Weights of a small GPT-style language model, trained from scratch on English Wikipedia.
Size: 12 layers, vocabulary 2048.
Architecture: RMSNorm before each block, normalized queries and keys, local attention windows.
Training: a variant of Muon for these matrices, 83M tokens, 5170 steps.
Each number is 200 + 30 x the weight over its row's rms, rounded and kept within 0 to 999. Layers, rows and columns count from 0. The size before them is the row's rms in percent of the matrix's.

# layer 5 MLP down (transposed), 320x64, rms 0.228, rows 285-319, columns 0-63
107,134,183,205,158,230,214,156,178,136,189,244,223,217,175,190,214,209,229,227,274,189,239,233,209,207,245,211,179,193,211,202,189,208,210,186,231,157,172,210,207,203,245,167,204,176,227,218,213,199,248,176,259,219,148,216,183,188,198,216,127,231,213,167,188
106,199,182,245,230,179,192,195,199,214,178,171,184,191,123,213,197,230,150,220,163,176,218,250,181,287,194,214,212,199,162,247,290,189,234,160,162,221,192,202,180,224,215,237,190,165,201,166,198,176,207,224,204,199,223,187,212,218,202,179,236,156,179,220,222
041,207,197,185,156,160,177,229,240,141,148,225,238,193,212,208,231,150,193,191,220,223,217,209,242,224,152,174,165,217,192,176,195,142,185,165,192,181,181,202,164,197,177,218,192,216,223,194,205,188,221,225,217,198,154,238,103,183,208,224,252,242,163,210,209
095,201,264,243,189,168,211,240,210,162,174,234,233,188,186,177,167,228,234,133,179,259,212,209,170,204,171,230,187,151,191,167,178,235,189,245,232,188,221,204,182,198,211,232,213,176,195,142,242,148,229,227,203,222,230,186,201,195,214,168,224,155,206,196,146
096,215,166,183,196,167,166,223,194,186,173,195,207,199,214,222,243,165,143,143,211,167,211,171,244,148,209,247,221,223,242,235,174,150,233,166,156,205,184,132,179,190,251,245,204,183,212,207,228,196,181,166,178,207,223,209,192,218,247,159,226,245,203,216,195
105,188,187,174,155,187,250,194,242,143,214,247,219,173,262,202,172,185,189,255,205,207,234,260,193,200,178,144,201,187,203,217,109,190,168,218,205,177,168,209,197,214,225,205,194,182,157,140,174,196,221,157,187,225,196,181,173,226,179,222,210,209,169,212,225
103,217,248,257,178,240,189,218,152,209,218,227,186,161,169,145,196,219,215,183,148,155,261,241,221,220,224,213,176,196,172,191,202,163,212,180,248,229,223,190,148,224,199,197,181,207,183,213,247,218,216,148,184,224,193,219,175,176,255,193,181,195,158,146,192
103,182,217,190,180,215,210,178,211,209,212,244,219,211,152,180,181,183,224,170,173,201,204,200,224,168,156,257,272,220,219,217,171,214,242,175,181,206,200,196,136,208,241,234,197,168,165,193,205,123,198,151,191,264,204,176,164,233,230,235,197,243,175,184,173
102,164,193,198,165,207,226,166,127,152,210,170,149,236,204,217,183,178,224,170,221,203,180,219,228,159,190,221,184,215,212,202,219,167,181,243,205,190,167,238,201,150,184,188,212,139,155,180,216,150,179,209,183,250,215,207,184,185,278,210,189,245,248,195,188
095,179,171,216,202,162,246,183,234,241,162,253,174,178,203,228,171,231,243,225,194,164,253,179,234,200,166,161,244,147,185,220,167,221,186,224,183,211,166,185,177,224,199,203,225,173,228,229,197,219,232,203,243,145,183,208,195,227,139,189,240,190,219,140,185
090,182,231,133,214,207,223,162,184,207,198,169,204,138,213,195,229,179,244,198,203,218,192,203,182,169,199,250,219,151,181,179,169,215,190,208,126,213,201,178,174,219,191,202,174,166,205,232,237,163,180,217,226,272,179,226,164,227,186,203,219,255,210,130,231
100,200,201,199,228,248,260,227,236,172,208,217,193,197,236,212,222,238,229,250,210,179,222,198,193,160,192,166,218,153,224,229,187,167,146,183,232,231,233,155,170,235,185,189,197,226,245,191,216,212,161,148,176,203,192,177,201,154,269,125,193,201,203,202,207
094,176,217,186,176,212,234,159,244,220,188,207,199,167,174,233,180,201,232,178,174,201,200,246,148,163,226,221,218,192,195,185,187,160,233,194,205,117,198,221,202,149,209,217,224,174,138,179,208,250,205,259,220,226,280,170,217,194,190,158,202,188,228,223,186
097,228,177,200,217,235,275,196,179,146,244,233,174,188,165,194,232,198,181,184,220,174,165,217,186,218,193,212,240,188,154,208,272,207,203,175,158,198,257,187,179,245,172,208,154,221,261,222,231,235,206,219,252,225,189,207,230,211,202,155,172,217,211,226,198
097,167,182,186,158,226,141,185,229,152,145,155,169,252,227,146,226,209,204,224,208,229,213,185,181,204,215,223,217,176,175,205,148,159,187,173,192,193,234,175,217,218,175,205,150,195,131,190,195,177,188,223,201,178,179,137,230,214,190,184,162,143,200,226,190
094,192,228,191,193,211,209,192,251,161,228,181,235,211,178,228,153,246,193,191,206,228,261,182,262,160,199,242,207,205,201,182,213,174,196,181,172,254,163,183,236,226,154,201,181,213,213,182,205,175,220,164,206,268,254,172,233,196,210,180,147,192,251,246,203
095,195,215,211,228,161,190,170,233,220,207,216,184,171,204,209,140,193,239,202,227,209,186,196,140,188,258,193,234,179,164,264,207,180,205,182,179,207,162,255,197,236,162,179,206,154,194,198,250,133,212,236,211,223,198,247,238,200,189,193,220,241,258,212,229
112,218,185,222,214,141,171,198,210,236,227,195,173,201,169,184,232,171,215,170,215,214,206,192,258,220,184,151,227,206,189,152,157,205,197,200,178,165,146,160,201,165,181,187,214,206,190,221,206,244,220,158,150,223,190,134,141,226,170,210,261,218,153,230,193
047,232,205,189,263,213,196,143,196,212,201,217,218,228,242,218,242,244,215,219,194,213,267,196,180,227,140,193,216,241,185,200,190,180,177,274,227,215,225,221,206,174,195,216,179,222,252,249,245,176,263,194,194,210,195,198,234,211,161,220,143,213,214,218,205
101,155,164,182,202,183,215,195,217,227,118,156,181,211,173,182,177,256,198,196,222,226,214,222,172,187,227,167,192,201,189,252,156,178,201,221,237,181,264,173,216,124,191,250,196,177,150,195,233,139,193,219,185,173,209,202,164,192,218,202,228,175,204,219,208
106,212,213,156,190,231,201,239,181,213,121,247,231,218,245,248,212,252,199,141,224,185,190,237,194,186,191,200,222,181,206,235,193,177,228,222,172,232,173,158,135,186,162,196,192,182,241,192,194,248,152,180,230,216,263,196,169,188,182,169,214,195,198,206,182
089,227,166,210,256,224,153,191,251,207,135,236,226,213,168,190,217,150,213,171,252,217,243,175,192,174,154,198,212,173,185,176,228,236,194,188,163,159,200,161,164,189,213,204,176,166,167,191,198,226,154,202,250,223,176,194,205,267,220,199,226,165,200,170,217
115,207,181,226,142,212,187,160,167,205,212,158,191,184,206,215,207,200,199,217,199,191,217,223,231,246,196,188,145,221,166,215,218,177,151,187,183,120,196,188,223,216,204,182,206,118,223,176,247,240,267,184,188,236,203,201,160,188,170,185,181,183,205,158,259
101,197,219,198,220,175,154,221,194,172,235,212,178,211,192,172,171,255,218,143,189,144,219,234,231,223,224,193,216,172,207,242,225,218,173,175,235,129,181,216,165,202,201,221,204,197,158,201,197,206,206,177,183,253,199,237,180,218,216,148,193,208,138,249,270
089,214,226,188,171,201,167,263,230,171,223,190,213,154,246,210,178,168,239,200,173,152,191,272,223,195,239,212,231,189,171,160,244,219,183,211,202,175,225,195,242,173,219,280,211,234,201,175,247,222,194,204,206,186,161,212,198,202,250,201,218,163,227,161,221
091,227,158,246,222,205,245,178,180,200,185,248,222,164,221,233,170,238,180,186,216,227,181,231,192,165,213,189,280,172,203,223,261,222,224,183,163,165,195,205,274,171,194,211,186,154,199,169,239,195,165,168,185,198,234,185,251,188,184,193,196,168,194,233,167
099,198,146,190,248,226,209,211,240,183,208,183,188,194,205,164,214,192,213,166,220,279,233,219,154,199,195,187,190,226,193,152,215,269,179,202,163,170,209,234,212,196,178,181,277,174,267,185,157,186,175,192,187,201,215,177,243,191,202,210,187,181,179,259,167
103,258,287,174,193,199,230,202,204,181,224,180,193,177,209,175,178,202,202,218,170,191,197,233,181,206,222,236,137,241,230,185,180,189,198,168,184,250,178,132,181,242,145,202,200,194,161,201,233,249,225,180,188,197,180,194,226,176,175,211,212,164,239,203,265
094,249,237,258,192,237,178,208,233,155,234,181,262,191,199,207,190,177,197,198,201,170,253,185,164,240,185,176,168,247,206,193,201,210,215,251,151,180,226,193,200,209,180,174,177,178,179,189,197,230,227,219,220,186,218,197,221,280,235,176,227,159,246,148,190
102,179,204,137,196,211,256,224,219,165,204,181,236,189,175,201,171,199,157,170,214,217,200,193,205,209,231,189,187,240,240,209,209,218,261,125,222,166,263,159,186,184,171,254,199,234,146,155,222,169,176,158,195,203,218,192,188,207,193,160,162,202,186,183,165
107,190,201,225,204,187,230,130,141,218,210,208,184,167,206,201,202,219,217,140,154,261,201,162,169,239,178,227,198,193,197,218,200,181,200,203,212,182,193,216,199,217,145,260,166,208,203,197,221,121,139,233,148,257,196,227,168,193,205,175,213,221,196,192,216
095,145,167,193,231,134,209,199,202,177,218,178,198,231,194,227,152,243,210,210,254,235,181,183,190,162,161,281,214,212,231,205,251,174,180,196,181,227,214,180,217,196,178,174,197,160,211,243,194,211,208,186,223,196,161,211,241,136,189,177,185,264,203,179,172
098,145,189,155,191,236,230,185,207,210,211,239,209,245,185,222,193,223,225,203,173,250,164,267,174,210,230,224,230,194,218,173,183,208,214,212,226,241,157,189,208,152,182,196,202,239,196,196,264,180,222,190,196,148,266,244,165,173,189,198,141,224,182,170,212
110,231,195,231,202,171,252,166,175,187,195,179,176,206,216,213,193,194,218,209,172,189,195,200,203,170,111,163,147,226,154,181,231,142,254,205,191,222,186,194,220,182,165,198,209,187,168,198,223,170,205,220,166,210,244,235,185,141,247,159,184,197,253,149,189
108,193,223,222,194,209,228,254,148,189,214,178,178,198,96,247,236,200,212,157,190,211,183,176,196,257,161,193,233,205,178,185,139,192,237,227,179,224,183,234,185,191,206,197,193,172,198,194,142,184,173,240,154,176,178,210,176,248,237,196,194,178,204,168,219
# layer 5 MLP up, 320x64, rms 0.156, rows 286-319, columns 0-63
103,165,256,193,232,192,183,182,139,251,234,202,179,198,189,185,174,208,102,192,228,167,124,188,196,182,232,213,200,177,184,211,186,180,187,195,243,200,201,201,159,209,177,224,225,211,166,217,170,179,168,190,177,190,228,150,198,150,193,186,235,204,220,137,196
029,187,166,199,210,174,185,211,164,206,219,177,162,263,220,200,210,197,203,259,207,203,188,199,196,201,131,198,197,242,92,185,264,218,212,162,223,208,194,228,234,206,197,203,150,185,228,219,191,224,235,248,168,169,180,196,219,217,199,197,200,160,180,255,201
092,185,212,187,222,179,184,186,185,217,224,183,175,266,200,179,242,191,155,190,237,152,203,181,217,232,225,193,163,214,219,204,223,190,218,154,186,174,192,150,217,194,170,155,182,190,171,197,238,170,188,187,216,114,138,211,166,183,229,231,193,184,267,233,151
103,209,171,213,169,275,193,165,190,194,227,182,230,196,195,196,237,192,219,199,188,225,199,208,167,218,157,172,124,190,213,163,155,243,180,232,175,221,204,258,213,217,187,172,200,204,222,164,215,194,246,189,182,159,219,191,243,134,170,256,227,228,177,162,173
108,200,242,209,143,243,210,214,201,174,230,158,228,234,239,179,196,124,204,205,203,192,191,234,182,201,242,144,227,208,176,180,168,155,255,185,230,200,218,222,199,218,169,227,202,152,183,184,188,235,175,182,180,180,168,203,188,202,150,130,201,157,222,212,157
111,137,182,210,223,202,202,248,183,227,283,239,230,175,203,201,217,173,224,233,214,166,142,261,203,159,224,186,212,214,215,183,216,225,256,212,178,174,230,186,268,195,217,176,218,150,222,184,185,248,248,217,203,197,245,186,228,199,202,215,211,188,209,226,188
104,222,222,243,222,202,229,239,186,192,230,179,183,133,157,176,164,172,218,206,166,246,214,201,152,193,178,183,215,191,194,189,282,284,223,209,175,207,265,203,216,227,184,201,242,177,213,213,207,156,188,229,184,211,211,162,217,225,198,172,202,212,204,253,234
106,152,207,223,192,164,154,242,243,245,231,159,156,278,169,198,200,255,226,173,217,205,185,178,194,179,213,213,183,158,174,223,240,219,217,204,206,165,210,208,166,227,173,210,235,196,192,216,136,246,240,222,162,258,195,206,169,213,165,213,211,179,208,211,188
098,253,172,228,142,215,159,256,179,175,247,174,199,219,168,202,192,144,169,183,124,188,206,225,210,204,202,185,208,166,200,191,160,231,152,224,199,243,218,190,189,159,163,221,236,209,186,159,223,235,152,185,195,183,212,227,250,165,177,167,199,164,191,205,213
087,246,234,192,240,147,213,277,155,197,143,179,194,207,223,213,144,185,224,215,151,172,207,237,179,165,213,192,193,205,194,169,168,264,242,159,189,191,195,182,198,226,200,210,175,177,186,229,180,203,142,228,182,224,206,216,169,211,161,187,166,232,162,231,217
113,209,198,185,222,161,245,160,185,279,173,239,131,233,223,188,227,176,194,207,226,207,148,224,211,180,214,226,246,210,247,164,215,228,227,179,167,227,191,191,172,193,225,210,232,231,212,194,236,194,191,274,169,130,196,182,175,219,166,212,202,223,195,192,186
095,230,197,188,208,178,173,211,195,174,184,161,210,184,254,164,196,169,265,230,214,171,180,215,230,204,184,172,170,228,156,191,190,226,212,214,207,249,250,198,241,157,240,206,214,160,272,218,225,210,204,190,237,214,176,260,224,200,217,193,155,161,137,229,207
091,186,213,229,157,193,181,223,181,223,177,256,172,191,164,202,171,197,181,226,210,129,200,198,190,176,168,191,259,208,195,155,193,219,176,184,205,188,155,181,179,269,135,147,210,178,195,188,211,174,176,155,205,232,227,184,209,118,234,217,218,166,198,212,217
093,192,208,220,235,247,168,140,181,180,217,222,149,198,156,206,170,231,228,211,206,215,213,206,250,221,185,199,185,159,198,220,212,190,198,136,177,193,192,248,142,199,170,200,205,171,191,203,157,173,209,154,189,180,238,114,188,190,255,199,220,183,146,203,175
093,204,220,201,241,123,160,180,181,207,225,166,124,198,243,167,183,228,183,163,189,203,210,218,257,246,171,181,217,178,188,256,236,194,233,121,221,208,204,155,182,216,204,258,206,223,207,228,161,225,218,165,215,218,212,182,205,197,219,229,187,194,188,207,204
095,224,189,213,175,188,151,106,181,190,207,175,192,182,200,186,163,200,207,229,198,144,190,174,171,227,210,182,156,259,185,179,200,234,209,224,241,213,179,202,140,189,238,182,154,161,186,220,203,210,156,140,206,229,216,167,223,255,207,199,153,219,183,224,199
108,205,162,160,208,228,187,201,236,168,206,226,224,212,206,212,195,213,125,166,174,231,186,165,201,180,184,181,191,196,204,233,243,172,203,196,265,215,246,225,251,219,163,218,149,197,198,187,179,188,148,232,165,226,180,205,177,247,265,151,214,230,226,242,182
028,199,166,171,217,146,180,196,200,182,217,221,239,161,227,243,165,148,189,214,164,211,182,195,238,193,129,242,209,256,193,189,273,231,190,187,256,245,180,192,168,212,169,231,170,164,197,196,171,207,222,254,199,147,199,215,183,186,225,169,209,194,184,217,219
104,123,177,242,230,230,188,190,183,207,244,204,165,191,222,196,205,180,224,215,212,197,166,179,193,226,196,147,208,205,198,260,241,171,141,189,184,176,175,149,207,240,151,200,239,187,206,203,149,222,219,157,209,209,249,206,222,141,163,225,224,198,155,192,181
119,235,202,221,172,213,232,194,251,206,246,167,185,162,160,232,183,189,180,255,125,237,218,248,214,180,231,219,243,194,189,120,184,212,182,230,202,224,199,199,210,188,198,172,187,177,161,198,182,188,177,279,209,180,200,160,195,173,218,171,162,202,236,188,220
090,183,227,206,134,192,153,203,146,218,231,140,198,188,210,151,204,210,183,191,176,207,188,263,202,181,163,219,242,163,211,244,202,183,246,218,210,165,225,212,174,226,187,154,178,154,215,253,174,172,194,203,196,175,203,217,242,183,198,271,218,192,174,234,164
118,153,196,167,195,188,158,226,197,177,254,214,213,219,203,178,199,183,216,223,236,182,154,242,184,141,233,216,208,189,241,161,254,241,207,229,244,196,176,168,151,199,235,237,204,192,257,206,125,202,186,181,173,212,209,156,235,157,184,210,216,231,176,216,210
097,224,233,221,193,218,185,237,169,193,247,229,216,177,184,190,162,185,193,189,172,191,195,244,251,217,215,234,232,114,196,202,185,246,150,196,262,118,158,178,204,245,229,229,204,222,232,209,232,180,194,184,229,192,206,174,228,201,196,185,196,184,156,237,210
100,248,177,251,219,208,176,205,188,229,185,183,198,180,232,169,212,197,163,169,194,202,208,183,148,215,193,234,200,215,166,227,173,178,230,237,227,211,241,194,280,158,147,124,162,238,205,231,159,199,194,243,226,153,203,203,202,169,187,155,185,172,229,194,205
099,224,193,120,222,192,195,215,187,245,174,237,197,200,232,208,169,201,181,188,194,269,187,168,206,186,193,217,172,223,221,176,192,170,133,225,197,182,192,216,187,181,206,129,155,206,205,215,194,215,288,236,179,144,202,204,195,208,166,193,169,250,175,187,170
100,215,189,178,131,203,162,189,243,220,199,222,219,215,190,203,238,179,164,247,208,201,162,123,142,190,227,151,166,221,171,188,202,227,204,228,208,200,197,210,128,205,245,235,179,234,167,195,138,217,179,172,170,148,208,205,193,179,208,217,182,208,241,187,198
105,173,238,213,141,228,255,227,200,231,143,245,203,201,156,194,225,171,174,215,190,201,236,154,217,163,185,219,203,215,184,230,174,199,178,163,219,218,193,196,145,197,162,174,186,194,224,214,229,228,189,210,179,155,233,183,199,162,154,164,244,221,137,238,159
095,151,208,230,220,229,141,172,196,249,202,191,154,233,226,169,260,175,212,168,213,223,285,162,222,143,164,204,190,144,200,196,234,200,199,183,208,214,199,199,222,166,191,178,189,207,227,201,172,154,228,217,224,208,158,222,198,152,198,236,235,234,203,192,176
095,197,255,217,173,211,152,231,153,188,172,160,195,236,213,245,211,186,228,219,223,217,173,174,230,185,164,188,193,183,192,211,187,210,150,269,249,243,145,212,211,196,171,174,229,217,208,208,210,173,214,238,227,166,193,249,196,197,167,188,150,227,205,251,257
112,186,116,198,188,220,206,202,165,160,225,219,164,215,171,219,198,135,185,193,183,134,247,240,225,240,200,230,209,223,196,163,184,198,221,240,216,206,169,193,226,184,230,192,247,171,194,217,231,193,194,218,227,157,215,130,141,172,214,199,215,245,192,181,209
096,198,153,214,142,222,184,185,197,225,159,249,251,185,174,174,153,147,190,108,240,192,156,166,185,225,255,217,159,215,215,186,197,224,242,229,203,216,220,249,211,193,191,225,230,212,181,213,191,177,174,200,137,201,199,195,167,208,202,210,203,232,199,213,229
090,209,195,157,230,162,180,166,188,220,193,243,126,187,199,190,162,241,174,180,165,227,256,202,210,174,165,189,276,213,194,184,244,196,207,160,220,182,249,234,179,149,203,230,220,190,231,189,170,226,159,231,233,185,233,228,202,189,235,231,197,202,201,228,154
110,207,194,175,164,180,166,211,211,249,195,191,200,237,184,154,195,260,210,139,221,215,176,169,239,162,210,185,175,188,182,235,210,201,179,229,274,167,212,250,204,209,193,145,202,180,215,248,214,257,254,178,187,181,189,204,203,212,196,153,137,182,238,215,205
106,216,204,182,225,161,176,218,212,259,214,221,160,248,196,149,165,233,207,188,221,275,180,198,170,208,222,184,150,250,159,175,208,223,245,218,251,263,221,163,205,221,178,223,197,198,175,203,200,240,257,191,176,222,197,225,239,200,218,204,212,157,184,166,203